{
  "norm": "layernorm",
  "norm_eps": 1e-06,
  "tie_word_embeddings": true,
  "init_std_qkv": 0.0267,
  "init_std_o": 0.00667,
  "optimizer": "muon",
  "max_seq_len": 1024
}
Each number is 50 + 15 x the weight over its row's rms, rounded and kept within 0 to 99. Layers, rows and columns count from 0. The size before them is the row's rms in percent of the matrix's.

# layer 2 MLP down (transposed), 4096x1024, rms 0.0416, rows 3582-3609, columns 640-767
115:58 60 27 44 52 43 52 40 60 05 74 35 67 52 89 60 43 29 49 61 61 30 14 46 44 47 68 66 54 46 53 67 91 44 32 20 57 64 64 64 17 73 63 58 62 54 43 56 48 33 61 38 49 48 32 32 64 53 52 64 79 23 66 33 35 79 33 39 50 62 36 70 52 60 37 27 46 45 50 31 06 41 74 67 47 36 49 63 38 65 48 41 25 52 43 28 60 16 85 80 52 42 65 35 58 34 49 78 35 35 46 44 30 59 52 60 71 52 40 86 52 63 59 55 39 56 40 48
103:52 48 57 58 58 44 58 68 38 39 62 35 65 44 63 33 38 34 51 38 69 53 35 54 57 39 58 37 68 50 30 58 26 63 29 35 70 57 40 33 46 45 68 53 66 55 39 35 55 45 51 54 62 67 41 47 80 61 52 49 53 46 72 49 75 48 69 50 40 42 44 48 49 65 23 36 54 53 48 32 96 36 40 54 71 77 36 24 30 58 60 35 44 53 34 53 58 54 41 58 74 52 28 32 78 34 66 28 81 66 48 40 60 57 67 34 69 66 48 39 69 26 50 25 30 42 57 42
096:35 18 11 37 51 40 43 48 31 44 57 36 56 43 80 63 68 59 44 39 38 49 44 55 42 39 58 57 58 57 30 38 62 44 57 57 56 57 25 26 33 16 60 54 47 45 46 25 39 52 31 47 57 43 42 83 78 40 77 80 37 52 41 38 63 51 40 72 64 45 65 41 40 36 58 43 36 22 14 62 59 58 33 54 80 70 37 63 42 56 76 66 46 32 55 64 83 47 75 65 63 62 67 39 04 18 57 49 28 45 60 51 66 51 48 46 41 40 35 58 49 71 61 65 29 44 82 38
100:40 70 50 27 64 75 60 22 42 46 48 74 67 59 41 47 57 59 44 47 60 76 34 46 45 68 43 51 69 64 59 48 73 38 38 65 59 62 37 41 67 29 37 43 48 65 29 42 47 48 87 35 60 50 60 47 69 50 49 59 64 50 38 62 66 43 48 58 52 66 50 49 45 57 36 60 41 42 47 60 31 75 82 44 62 23 39 42 56 50 56 52 53 71 33 36 22 67 75 82 31 37 64 51 65 58 56 34 34 36 53 51 24 79 11 74 52 35 90 46 67 45 60 70 53 78 66 50
102:57 41 44 54 69 61 48 26 33 23 37 62 75 63 37 69 58 69 61 46 74 57 54 60 25 50 61 64 42 60 11 37 48 68 47 14 70 50 62 24 58 49 67 57 64 50 46 51 56 22 50 42 42 58 28 43 35 41 89 60 36 57 50 64 55 66 48 47 62 64 55 43 41 54 48 45 35 35 46 67 63 39 38 37 43 12 44 35 35 48 41 58 44 46 26 35 61 57 49 41 58 40 29 45 61 33 54 67 38 57 44 32 44 38 49 55 31 47 87 47 56 57 58 68 56 36 26 41
105:47 54 41 70 47 62 49 39 36 69 50 59 29 66 31 45 52 21 39 52 84 37 52 37 52 70 31 52 25 35 57 37 80 71 16 51 40 44 73 54 38 43 65 41 54 63 49 51 33 37 64 24 48 70 23 42 58 39 40 42 46 55 58 64 26 62 50 59 21 64 37 43 43 67 15 20 50 50 65 55 62 41 56 59 32 87 31 89 40 65 48 36 25 29 56 29 37 18 60 63 44 37 69 49 56 43 46 48 71 64 47 54 77 32 75 62 55 39 42 40 25 64 49 57 78 34 62 24
116:14 65 56 50 45 53 56 33 60 46 64 57 69 74 36 45 44 54 44 36 46 57 58 52 36 40 51 49 70 45 43 59 41 20 44 52 57 61 67 59 44 81 54 57 54 54 54 58 31 52 43 30 76 91 73 46 40 36 49 49 50 63 61 39 38 71 55 53 50 67 58 54 29 47 48 52 57 56 53 59 28 66 55 57 29 65 45 65 61 64 63 29 43 28 37 62 47 56 40 56 81 44 43 49 51 68 55 55 40 57 42 58 64 59 17 45 25 23 55 40 65 40 57 46 30 66 57 44
098:52 61 32 61 44 41 64 91 84 29 38 69 60 62 42 23 39 51 63 45 53 48 94 55 51 47 44 43 49 52 48 41 51 35 46 69 46 73 34 46 64 65 47 69 52 48 60 45 55 72 31 61 30 34 63 58 70 14 56 36 63 56 51 35 51 56 59 64 67 40 60 33 59 58 52 80 62 14 44 54 37 48 31 29 69 79 32 39 33 44 67 48 50 50 31 56 40 58 34 57 51 72 59 54 46 39 74 62 84 37 68 47 43 37 66 39 59 75 53 17 81 35 43 36 57 73 63 77
102:52 53 34 51 42 71 41 40 23 34 46 58 44 61 89 27 45 37 61 18 50 53 52 68 45 43 41 32 75 39 47 51 48 30 53 66 78 39 48 59 49 68 48 71 50 12 48 49 53 14 44 43 62 37 85 53 53 38 69 68 40 52 99 48 34 52 77 51 55 50 74 60 45 48 50 91 63 20 85 53 41 38 56 51 59 63 53 31 52 86 78 48 57 17 34 78 12 26 70 49 47 57 71 24 44 32 37 63 41 63 20 34 64 43 63 48 60 40 32 47 49 72 51 43 65 67 40 40
098:33 48 57 46 57 40 58 48 57 43 49 77 57 63 49 51 44 41 33 50 45 46 45 61 44 59 53 73 53 74 38 31 55 44 59 60 58 47 66 46 40 42 67 55 61 50 48 69 63 34 46 39 56 37 24 56 44 34 83 53 50 36 44 40 62 41 54 41 45 30 52 46 63 40 62 44 57 44 38 53 52 72 30 50 48 70 17 75 71 62 53 35 60 61 82 44 50 39 45 45 35 61 52 60 32 73 85 28 72 58 29 40 47 43 58 52 56 33 31 48 51 50 41 54 55 57 65 11
116:74 61 50 53 63 47 36 54 47 48 15 24 48 61 79 68 48 47 43 48 54 56 44 33 44 55 58 76 36 52 42 50 34 51 62 48 72 50 56 41 72 70 34 39 60 69 53 68 57 50 59 57 50 28 39 88 73 51 47 76 29 70 50 60 59 70 45 51 35 34 73 43 70 44 74 55 28 47 30 58 41 30 39 26 37 52 84 99 45 33 44 44 51 33 56 45 51 39 79 36 48 75 80 41 70 45 67 65 38 47 68 70 92 77 39 53 58 36 34 55 89 39 44 27 35 49 70 87
098:45 54 53 49 52 40 63 38 57 66 56 48 58 49 60 31 15 52 09 51 52 45 26 40 70 47 59 42 58 46 65 28 13 70 35 53 42 46 67 35 41 34 40 38 45 53 38 35 54 73 63 56 41 33 42 44 36 41 33 46 78 80 35 38 66 22 53 65 78 63 45 14 60 54 60 38 36 32 47 49 51 46 37 72 54 47 47 39 42 38 36 48 25 57 38 42 60 37 69 49 70 82 48 55 50 13 41 18 68 54 45 81 30 62 59 23 63 60 48 50 56 47 41 50 54 50 54 63
115:22 34 79 58 53 38 35 51 50 51 45 46 53 53 65 56 73 25 63 50 55 50 29 34 35 39 25 58 09 52 26 47 56 70 61 41 38 56 42 45 52 74 42 65 64 38 54 47 52 31 29 34 35 32 59 43 37 60 53 68 48 35 75 61 53 30 39 63 55 27 73 47 25 63 35 45 53 26 53 32 37 37 30 70 41 42 47 26 54 62 63 43 67 47 33 42 59 51 47 53 41 58 59 28 47 32 43 41 42 26 32 57 62 53 52 55 50 73 51 64 49 64 42 52 32 66 53 48
099:45 36 33 14 28 22 61 63 48 46 38 62 51 28 58 46 70 24 34 57 34 54 69 24 70 53 48 48 47 56 59 93 45 56 40 53 50 28 50 67 61 71 47 80 41 56 30 34 80 28 51 58 38 46 21 42 54 52 83 68 60 53 59 72 24 19 53 56 48 51 74 65 14 42 44 30 48 47 49 39 66 62 65 71 49 99 42 14 26 46 80 39 79 68 34 27 53 67 52 56 58 43 56 72 82 52 35 52 29 59 31 49 41 38 44 56 37 36 50 55 49 45 53 66 37 40 41 22
097:65 43 51 51 45 76 50 26 63 67 59 50 46 48 37 50 40 42 43 62 32 91 48 57 40 53 43 25 75 53 74 33 50 46 74 78 52 17 66 37 64 46 34 43 60 56 48 36 55 40 54 37 43 45 32 81 60 58 74 42 64 68 26 40 51 35 67 69 62 37 48 74 61 48 56 48 40 55 49 57 69 64 08 04 66 36 61 56 51 49 60 36 84 48 32 54 47 48 59 45 74 34 34 75 81 48 56 35 54 50 49 53 64 49 61 38 55 59 34 40 44 56 39 89 60 80 68 56
098:34 57 61 61 61 53 80 41 27 54 59 55 21 53 64 36 73 15 60 27 58 55 34 22 33 39 04 54 73 55 45 43 47 62 65 49 59 40 52 32 40 60 28 57 46 26 33 64 74 44 65 46 15 51 20 74 57 48 55 46 45 56 56 73 43 31 49 31 56 28 77 34 18 61 64 50 36 30 31 57 65 54 68 56 59 39 35 39 49 47 50 56 75 34 60 60 75 26 44 98 64 70 39 15 45 44 33 47 54 46 75 71 43 56 58 41 57 52 43 42 35 49 43 41 64 50 50 53
097:57 42 47 35 51 49 67 47 58 46 56 54 43 68 69 58 42 52 48 56 62 36 56 51 60 53 58 69 35 51 61 53 55 61 33 40 21 41 42 61 56 54 47 71 34 58 41 51 52 40 53 30 56 40 67 72 58 69 55 73 64 61 41 26 70 49 56 68 60 47 34 64 47 59 52 47 44 41 38 68 54 68 51 54 56 63 53 64 51 92 42 81 55 61 48 59 31 55 69 56 63 37 46 65 53 53 49 41 64 36 38 46 59 63 32 44 40 31 20 53 52 26 52 73 62 46 52 87
095:67 61 48 18 30 35 47 88 50 75 51 43 59 53 53 44 53 76 49 43 46 70 65 68 43 45 59 45 73 43 44 37 48 63 40 64 51 49 48 55 52 42 36 52 38 75 63 27 38 62 46 43 41 58 58 26 51 69 61 66 44 40 38 40 40 76 43 54 51 56 35 62 43 92 71 46 64 31 53 71 44 50 47 60 49 44 57 35 54 23 31 72 77 27 42 59 39 48 77 30 49 46 38 47 57 72 69 44 55 79 53 51 50 53 49 55 76 96 49 44 30 39 63 44 63 68 67 59
101:44 64 73 66 31 54 47 27 54 51 55 38 37 36 33 26 22 62 57 99 36 20 53 55 65 61 55 69 50 59 46 56 58 43 67 48 29 59 30 51 47 40 60 46 51 71 49 59 41 58 54 54 46 32 61 36 48 60 52 46 38 38 50 40 24 26 58 69 48 35 54 58 81 54 65 60 62 43 35 59 93 53 72 59 71 44 63 33 69 61 28 43 63 50 14 57 62 79 56 42 44 53 57 56 15 32 51 68 43 63 55 26 49 42 61 56 49 75 46 63 79 41 70 57 67 44 51 64
097:51 50 52 39 32 57 25 36 50 76 64 43 49 63 61 65 64 51 28 31 67 57 38 34 47 75 54 51 18 41 50 45 66 45 60 41 38 46 56 40 43 25 95 82 35 58 53 57 47 52 54 48 60 44 28 38 76 56 45 42 69 73 62 49 54 37 55 55 45 47 52 42 50 31 65 64 37 45 78 46 69 45 44 41 64 48 27 57 48 81 26 60 65 54 71 57 35 39 49 52 58 55 64 49 34 45 57 60 30 45 34 39 52 45 18 49 40 53 47 82 09 54 46 38 83 75 70 56
112:36 31 53 57 63 49 47 45 33 55 46 68 51 39 42 49 68 70 78 57 53 65 49 59 18 47 53 45 72 89 25 45 56 39 36 29 60 80 32 64 47 77 61 67 66 83 36 71 60 43 43 45 52 43 43 43 53 29 51 49 50 22 50 64 23 50 32 50 38 40 39 55 37 60 54 65 52 51 47 25 40 24 67 44 40 50 50 54 39 58 61 51 52 58 68 38 27 57 40 67 85 50 62 26 41 62 37 61 41 52 53 22 42 89 53 30 72 76 38 57 45 56 60 66 40 38 54 32
096:62 59 47 57 24 60 68 44 62 36 50 64 60 67 34 62 35 76 58 48 54 54 55 53 49 50 89 56 60 49 22 60 80 46 41 20 50 43 51 46 55 36 57 62 40 75 67 54 54 57 22 61 55 48 50 54 58 50 69 43 63 66 61 48 56 69 45 48 37 19 57 46 36 30 57 39 53 63 53 37 78 46 30 30 39 39 68 30 43 65 34 48 80 63 52 36 28 78 33 38 54 54 42 50 22 48 73 24 57 58 66 56 45 45 74 37 40 39 49 39 39 70 46 63 71 50 36 24
105:50 32 50 55 61 23 56 45 39 54 24 52 73 37 53 38 31 50 68 39 47 58 50 51 39 57 46 53 58 74 99 38 34 48 43 79 55 40 49 65 38 56 41 52 38 45 53 51 54 43 42 24 49 54 64 16 57 57 55 39 35 53 55 45 65 44 43 50 63 50 39 36 31 46 51 33 63 70 34 53 63 69 37 58 68 34 31 59 39 40 65 34 61 29 44 44 62 70 58 55 61 37 65 35 62 55 41 44 59 41 26 63 59 60 33 67 19 57 43 81 20 54 60 62 58 28 64 39
102:50 53 49 37 53 11 53 57 57 61 63 57 40 75 49 51 71 24 44 35 43 27 42 35 50 54 34 27 61 44 56 50 46 38 44 55 62 62 61 64 43 36 52 47 59 37 58 68 23 56 28 59 53 39 53 38 88 49 38 53 42 52 51 47 39 71 33 18 52 41 61 63 52 35 60 46 21 35 56 49 46 35 37 49 57 35 40 44 77 46 44 43 60 54 83 52 56 38 26 68 81 62 60 55 55 59 40 20 46 43 83 69 47 36 55 65 47 19 64 62 54 59 40 52 59 67 97 72
100:23 62 42 38 44 27 53 34 34 59 55 44 53 57 46 64 87 84 63 56 61 81 58 51 46 34 46 43 82 53 61 67 38 32 41 45 21 37 40 35 51 48 57 43 50 60 23 47 43 54 41 52 60 54 74 44 50 48 42 59 43 63 44 77 51 56 32 75 64 66 38 27 61 32 80 40 21 51 41 61 43 78 36 59 44 59 66 30 69 37 67 46 60 75 36 55 38 48 47 50 37 36 20 28 45 29 43 29 47 44 55 50 58 79 20 59 39 71 04 43 64 55 40 65 45 33 37 86
092:34 44 42 48 39 38 69 49 45 50 70 26 57 16 11 56 25 21 39 64 54 80 32 69 56 47 69 31 41 32 22 42 52 32 38 50 82 45 45 39 23 61 43 67 59 47 41 62 57 40 37 41 46 48 76 60 60 72 31 52 68 62 52 58 49 76 65 31 73 45 51 36 62 50 61 50 54 52 52 49 55 44 28 54 50 49 22 24 43 49 29 39 63 38 44 23 49 60 39 58 44 44 35 14 67 39 57 81 68 81 63 42 40 22 30 41 64 65 50 58 44 42 38 51 55 50 40 30
098:54 52 42 47 52 70 81 58 81 56 48 27 30 37 53 46 52 61 61 73 43 77 59 71 12 68 44 22 68 58 22 24 44 46 51 39 72 60 55 16 39 73 27 71 52 73 67 22 39 58 82 46 68 68 59 28 45 51 64 45 46 57 84 40 39 57 49 32 38 60 61 78 60 55 50 45 31 64 10 74 82 56 77 33 51 49 30 16 76 51 58 47 37 59 50 44 35 47 42 45 52 58 59 63 46 63 66 69 63 58 24 41 31 47 44 85 34 43 47 41 45 25 41 68 60 64 72 33
097:45 37 49 39 16 63 36 41 28 36 63 50 61 70 55 27 44 35 65 47 55 71 56 81 43 48 45 32 63 54 41 54 49 53 81 38 36 59 96 62 45 43 63 42 49 49 39 37 58 47 60 56 49 38 74 47 76 30 51 48 42 65 59 50 47 46 86 39 49 52 28 29 21 37 53 20 32 45 58 48 24 39 80 59 41 48 50 12 43 57 45 73 24 52 23 43 53 60 60 43 62 73 86 35 51 75 38 48 46 54 51 39 64 53 33 71 63 46 53 50 50 64 43 45 52 33 30 81
# layer 2 MLP up, 4096x1024, rms 0.044, rows 3583-3609, columns 640-767
102:31 59 56 29 57 60 36 42 32 35 37 29 39 48 47 76 37 52 58 79 51 47 47 54 58 43 69 56 42 76 23 75 62 75 28 51 16 44 54 37 53 40 25 52 51 16 32 61 64 48 43 62 67 49 71 30 38 42 38 40 59 52 28 60 38 43 45 53 59 30 56 35 72 56 90 61 59 53 53 47 58 56 53 44 42 47 61 37 38 47 48 86 65 67 42 45 56 51 36 55 45 60 54 30 39 54 70 43 53 79 23 58 65 50 41 39 37 57 28 57 65 37 59 62 30 74 39 31
101:87 53 65 52 76 48 56 60 28 55 33 62 58 61 43 68 29 59 57 48 56 55 48 61 81 47 34 39 66 56 18 66 48 50 61 48 52 47 49 64 36 57 34 51 15 73 26 53 57 42 46 30 63 67 54 52 54 69 32 43 74 45 84 35 63 30 75 51 43 61 54 54 44 38 39 52 57 52 46 75 74 53 40 44 37 46 68 66 74 47 51 52 68 40 42 42 36 39 43 47 51 41 68 77 73 44 46 51 38 58 31 51 64 43 74 56 38 63 30 40 78 50 63 50 38 52 58 52
103:47 23 28 71 53 42 63 43 57 55 54 18 75 30 61 48 28 63 42 53 36 73 65 83 42 47 29 61 53 37 37 28 16 66 57 30 43 50 51 54 22 67 62 62 61 28 71 70 58 71 48 18 53 58 58 31 37 43 64 48 55 51 25 52 43 49 65 45 50 56 20 46 36 57 62 51 44 52 54 39 63 55 22 64 58 63 13 47 50 58 57 29 67 41 28 41 55 46 66 48 60 63 36 77 47 60 28 39 21 65 41 45 40 54 51 60 55 51 31 29 27 51 23 42 22 36 50 77
100:58 65 56 43 18 64 55 34 51 83 66 62 49 39 36 62 46 39 72 54 33 65 61 57 51 58 48 64 47 45 62 71 42 35 58 61 47 39 34 50 47 38 41 25 65 52 47 51 97 68 39 56 54 49 59 54 56 27 44 39 47 86 68 54 27 64 44 64 76 43 42 53 69 52 61 40 45 81 45 57 49 64 53 57 50 41 65 71 44 73 49 99 44 66 48 33 46 43 58 54 47 54 47 60 44 51 42 63 45 56 23 48 21 68 33 35 53 66 51 64 27 34 40 42 41 36 33 37
096:65 52 49 53 53 47 43 63 52 33 28 56 62 52 14 61 60 52 38 70 73 46 57 44 30 32 29 49 35 39 70 47 53 42 19 39 48 31 55 58 83 44 37 63 54 47 68 74 72 83 46 57 52 52 46 56 38 53 53 65 58 83 47 49 63 28 47 39 41 57 43 51 51 60 40 59 25 44 62 84 64 66 63 45 58 56 60 43 55 52 48 38 55 63 52 61 44 56 60 62 62 67 37 67 67 23 42 33 58 51 34 52 53 62 68 48 42 39 41 67 47 60 29 82 60 48 41 39
110:56 65 51 50 45 52 50 61 44 37 50 41 49 57 54 69 67 21 66 73 60 49 50 48 34 44 35 37 60 61 32 46 53 54 84 54 48 79 78 72 44 54 41 40 55 31 14 53 37 40 40 69 66 52 54 43 57 47 57 57 45 46 54 33 47 66 72 54 54 61 61 50 23 61 59 48 58 47 79 49 44 68 32 67 33 39 47 61 48 17 70 70 60 48 24 43 63 59 73 50 45 71 34 33 57 40 35 63 54 26 42 72 73 51 25 48 62 39 31 54 51 46 42 46 51 49 63 39
104:63 24 58 17 55 84 62 18 58 45 29 26 47 54 53 73 50 44 46 56 60 56 63 60 40 56 37 45 50 36 54 48 22 29 43 53 45 51 24 56 67 46 56 42 69 40 50 36 26 18 23 45 31 55 36 33 53 78 53 61 38 53 52 36 73 40 25 57 50 43 40 87 25 42 31 27 19 37 49 07 38 57 41 49 69 31 79 45 36 42 31 33 38 32 61 37 57 50 53 90 54 49 66 74 67 63 47 48 62 67 59 69 49 52 43 50 72 34 37 60 53 53 49 61 38 45 44 42
100:42 48 70 73 63 59 65 25 62 43 23 57 33 26 47 56 64 51 71 59 77 51 42 49 44 69 48 20 37 48 40 63 43 34 75 59 24 41 60 85 57 58 57 43 63 56 46 54 54 47 34 67 70 55 71 52 39 59 43 58 46 70 41 64 55 54 38 49 41 68 54 59 51 49 26 59 57 59 68 61 35 52 53 45 60 40 65 58 62 30 72 44 60 54 57 68 63 24 40 27 49 66 43 48 59 32 48 33 22 51 84 41 33 59 47 42 65 54 36 50 40 49 29 68 42 56 44 39
098:55 48 52 63 64 61 75 28 44 49 55 62 40 52 60 49 77 89 44 38 61 58 63 47 31 29 51 56 62 37 40 63 55 69 40 57 52 57 62 50 44 68 39 79 80 46 47 47 43 70 36 42 56 52 63 46 75 38 68 88 37 57 55 53 61 42 62 39 34 83 79 41 38 67 48 70 33 35 78 60 62 33 95 50 49 35 39 49 33 46 49 59 66 57 78 39 44 64 41 43 35 27 20 61 40 50 50 48 30 72 52 48 32 68 31 44 42 68 48 59 64 24 18 79 52 35 37 61
114:68 63 41 41 28 51 79 38 50 34 49 44 55 39 67 48 16 26 51 40 49 22 52 54 43 71 41 76 65 35 49 55 53 49 63 27 75 25 51 68 59 56 41 09 37 57 59 56 60 31 32 38 59 71 36 63 61 51 41 46 55 53 62 25 14 33 50 35 17 04 29 40 52 27 35 42 68 58 65 36 56 67 47 38 56 45 66 46 82 42 39 81 53 47 36 45 50 33 43 53 41 45 45 34 71 16 47 58 31 72 63 56 43 49 66 21 51 54 67 45 43 11 62 45 55 68 48 04
099:64 62 68 46 29 55 41 66 25 48 50 36 75 35 40 25 55 52 50 55 66 53 44 63 36 63 52 61 42 56 48 34 39 50 47 54 57 61 61 52 45 47 49 77 61 48 35 24 17 81 38 65 31 54 35 79 36 40 55 33 40 62 60 33 56 45 38 62 78 54 25 59 43 41 22 56 41 49 44 64 24 48 59 35 30 55 28 57 52 59 60 86 58 55 66 40 52 35 58 56 50 57 77 41 72 80 64 57 46 47 70 51 65 38 41 73 55 44 49 52 60 49 66 36 40 36 61 73
109:44 53 52 39 40 44 88 49 45 30 19 55 56 43 48 73 87 60 62 42 37 56 43 59 83 62 37 46 36 61 37 90 48 71 60 64 51 57 67 31 47 51 56 52 41 51 40 38 37 11 73 40 52 41 42 66 51 53 77 38 20 52 57 65 46 27 47 35 45 41 41 46 52 42 58 81 58 31 69 60 66 34 70 75 54 61 44 55 58 34 68 56 56 69 47 70 21 36 32 76 80 45 43 53 47 58 29 39 54 62 45 44 45 22 34 41 39 37 41 65 58 52 53 53 31 52 39 59
096:82 40 66 44 63 56 56 59 54 43 45 61 61 50 47 49 72 60 66 65 42 22 29 33 19 68 54 78 45 58 37 35 28 38 51 23 39 50 56 50 33 57 55 48 34 26 14 54 54 40 15 49 27 63 49 56 52 51 63 93 55 53 50 55 67 45 56 51 59 64 41 70 57 58 78 53 80 52 75 47 62 46 41 70 65 40 64 45 87 36 68 79 35 56 65 75 39 40 56 47 62 25 49 61 57 56 49 70 40 39 36 73 65 40 30 26 60 26 37 52 41 72 39 24 59 49 72 61
097:52 74 47 52 65 52 33 44 52 44 48 44 37 41 39 56 59 76 63 64 41 44 54 39 18 79 39 52 34 35 37 46 51 45 51 45 70 55 41 57 52 46 47 69 46 35 44 55 58 55 27 47 66 42 20 43 40 31 75 55 54 32 45 47 52 38 42 53 27 49 48 18 43 35 73 36 58 69 56 27 64 42 62 62 22 32 29 59 48 35 22 58 58 42 61 54 64 53 70 40 29 53 66 56 42 80 02 45 51 60 41 43 34 47 35 42 76 31 82 57 53 71 67 27 40 54 33 70
097:74 35 72 91 54 43 98 59 50 73 66 39 58 53 48 39 31 56 65 58 37 64 71 58 28 46 59 51 61 57 53 52 40 58 82 46 17 31 69 43 72 40 42 53 55 61 44 86 70 65 37 41 53 59 52 56 52 57 28 50 45 65 52 55 48 69 42 54 41 22 59 66 45 42 45 39 42 52 48 51 62 50 70 41 35 21 39 55 31 44 40 33 67 92 62 45 52 54 69 19 55 56 46 53 29 54 42 62 78 48 35 60 43 66 69 58 61 24 48 64 44 40 55 56 63 32 57 25
102:47 62 79 73 51 53 30 42 60 50 43 49 32 38 30 56 43 56 35 36 41 63 42 67 44 50 46 69 69 78 52 31 51 58 47 64 58 58 39 60 56 33 47 53 60 46 60 70 57 71 23 71 22 38 31 37 39 36 58 46 64 66 52 39 46 49 52 46 29 45 39 40 55 74 37 61 58 39 50 19 48 43 42 56 43 37 64 32 30 26 60 22 47 39 62 66 26 58 42 58 74 46 38 20 54 50 52 48 31 47 28 52 49 47 55 57 49 53 68 30 64 45 35 46 47 51 34 54
099:75 67 31 51 50 39 42 32 32 32 29 64 46 30 44 75 57 28 48 53 50 43 48 62 86 53 25 23 32 26 77 38 66 51 54 43 42 61 59 48 76 69 45 42 32 65 57 68 33 61 53 31 41 41 46 41 53 33 79 79 56 45 81 51 53 76 49 42 35 59 73 45 69 62 57 27 34 39 39 24 56 52 45 26 58 49 60 43 32 39 66 30 53 15 39 39 44 64 10 58 38 58 49 27 16 42 55 55 43 38 24 67 67 50 74 54 67 73 38 24 67 40 67 38 30 41 54 28
105:47 51 50 64 58 77 22 49 58 47 90 58 37 31 54 52 41 53 25 53 11 59 66 37 58 62 60 70 48 48 65 66 52 45 19 77 56 45 47 44 58 39 53 54 66 36 66 50 38 59 82 48 52 69 47 66 54 47 71 46 42 28 57 58 28 30 56 82 52 36 55 41 52 61 46 58 23 67 57 32 48 12 48 34 30 43 41 52 47 41 47 35 35 51 57 48 47 40 57 46 30 52 30 42 34 51 81 54 46 65 44 27 50 30 62 41 35 45 39 48 45 42 34 50 35 54 51 58
097:24 56 52 49 51 53 35 47 49 48 37 33 54 49 39 35 35 47 65 43 54 42 24 35 73 19 52 43 31 55 56 43 39 56 53 37 46 39 31 58 69 61 16 46 53 30 38 50 46 65 51 46 50 45 48 64 41 45 58 64 28 54 46 82 47 41 36 72 52 53 56 33 52 83 67 55 66 32 51 68 32 35 54 50 48 38 44 62 64 43 52 43 68 73 59 37 40 40 47 75 54 62 44 52 40 29 64 26 46 58 55 77 58 17 51 59 74 46 50 35 71 88 59 43 64 56 69 63
110:24 38 52 45 49 55 50 46 18 64 61 56 68 21 63 66 44 56 44 52 63 28 47 68 55 95 60 50 38 54 68 49 65 60 67 61 38 35 45 54 34 17 43 39 54 62 38 60 55 53 49 73 83 35 64 59 45 88 57 58 65 70 15 61 06 31 73 44 33 33 40 54 79 35 49 63 74 71 72 40 79 37 62 15 48 41 27 34 64 52 48 47 50 55 68 53 45 72 42 46 27 43 53 33 45 31 63 34 58 52 62 46 25 47 60 51 57 49 45 77 62 56 30 37 56 38 52 43
089:63 50 61 36 67 44 40 53 57 30 68 48 67 33 68 78 48 54 56 68 47 25 48 40 44 49 56 83 63 56 52 53 55 66 42 61 23 63 47 58 61 17 59 70 46 58 40 51 53 37 28 33 64 40 39 31 55 41 67 71 88 66 38 54 43 70 27 67 55 57 37 61 61 44 63 25 32 42 34 25 54 51 71 49 58 71 50 61 69 40 38 44 56 61 37 67 40 55 41 37 50 46 64 64 49 18 56 62 52 60 50 38 51 53 29 28 34 27 53 46 60 54 72 47 38 61 33 36
100:23 31 59 70 21 71 56 44 61 58 51 50 57 63 52 52 54 43 26 54 49 51 50 46 20 42 58 27 42 24 80 73 45 74 72 43 71 41 43 71 43 53 45 33 44 64 72 45 37 49 67 47 43 55 56 81 77 52 46 50 34 90 54 61 56 56 34 23 68 54 27 48 51 48 48 67 80 60 36 64 43 39 51 17 40 29 44 50 28 31 49 38 42 69 74 40 52 22 63 78 31 51 42 44 92 32 75 54 71 41 21 31 14 59 56 55 70 45 53 53 55 25 54 54 45 38 40 49
101:39 49 45 47 25 55 48 40 55 30 82 44 39 48 56 51 50 47 49 36 47 06 59 59 48 45 17 50 36 44 16 37 32 53 30 52 28 56 50 53 44 55 72 45 63 51 70 51 39 51 80 46 44 28 59 25 78 49 37 42 27 44 64 53 50 40 61 77 10 33 15 85 39 53 47 59 62 38 44 50 37 58 67 37 37 62 56 62 40 53 47 59 67 77 92 46 46 79 72 53 62 44 55 40 41 51 38 55 06 41 63 62 69 11 38 50 59 44 45 61 44 68 56 29 57 36 54 40
102:76 47 29 47 53 45 47 33 61 43 35 38 10 31 39 30 53 53 40 11 39 52 53 66 44 60 57 41 36 61 62 64 64 66 49 54 55 39 10 55 59 47 60 63 53 74 55 59 54 57 25 75 50 57 35 65 56 40 68 05 46 52 63 37 51 15 69 46 39 64 27 43 49 67 48 60 80 57 75 72 68 58 65 49 48 51 53 41 55 51 50 31 24 41 32 99 39 72 61 42 31 62 23 32 61 73 32 52 41 49 29 54 32 61 54 54 65 61 43 70 54 60 50 35 45 52 42 36
098:19 63 50 47 51 72 54 64 41 66 33 58 32 72 78 48 82 41 67 16 21 41 69 47 24 58 19 59 12 49 74 55 30 64 44 45 57 54 47 49 52 41 49 51 42 32 64 51 42 50 59 67 46 39 29 45 56 34 27 67 37 62 51 48 47 30 24 65 33 37 58 59 61 61 42 65 53 53 59 31 52 50 57 44 58 54 69 63 15 47 34 42 69 68 46 56 37 57 36 26 76 62 66 71 43 51 65 35 50 54 35 42 61 72 58 81 48 30 49 43 50 61 28 51 25 53 55 85
099:57 60 61 22 37 45 59 41 74 54 63 48 29 44 51 60 58 46 65 31 27 43 54 38 60 55 54 53 63 54 23 72 23 74 30 56 28 62 55 64 56 40 62 46 44 52 49 75 47 47 12 75 61 78 40 99 57 47 64 40 26 46 79 65 45 50 65 28 32 07 39 25 31 76 52 62 61 76 66 56 44 38 42 50 39 57 57 46 40 53 61 27 61 50 24 52 48 54 64 46 43 59 59 64 23 43 51 43 43 65 99 37 89 24 47 17 36 66 48 56 76 43 51 68 37 25 44 70
100:50 77 45 52 76 60 87 27 47 60 63 53 77 38 43 52 35 82 50 54 47 56 54 27 45 87 76 69 64 54 07 69 42 78 61 50 27 85 39 52 56 76 79 32 77 56 43 72 59 45 23 63 49 66 59 66 28 58 67 45 41 60 50 55 59 59 63 49 43 57 46 48 68 32 28 45 34 41 51 54 23 72 40 49 47 76 34 61 51 74 66 62 56 58 32 45 66 60 70 40 46 71 63 67 42 54 53 60 64 34 54 51 56 32 57 29 56 50 46 42 51 54 59 38 75 67 76 21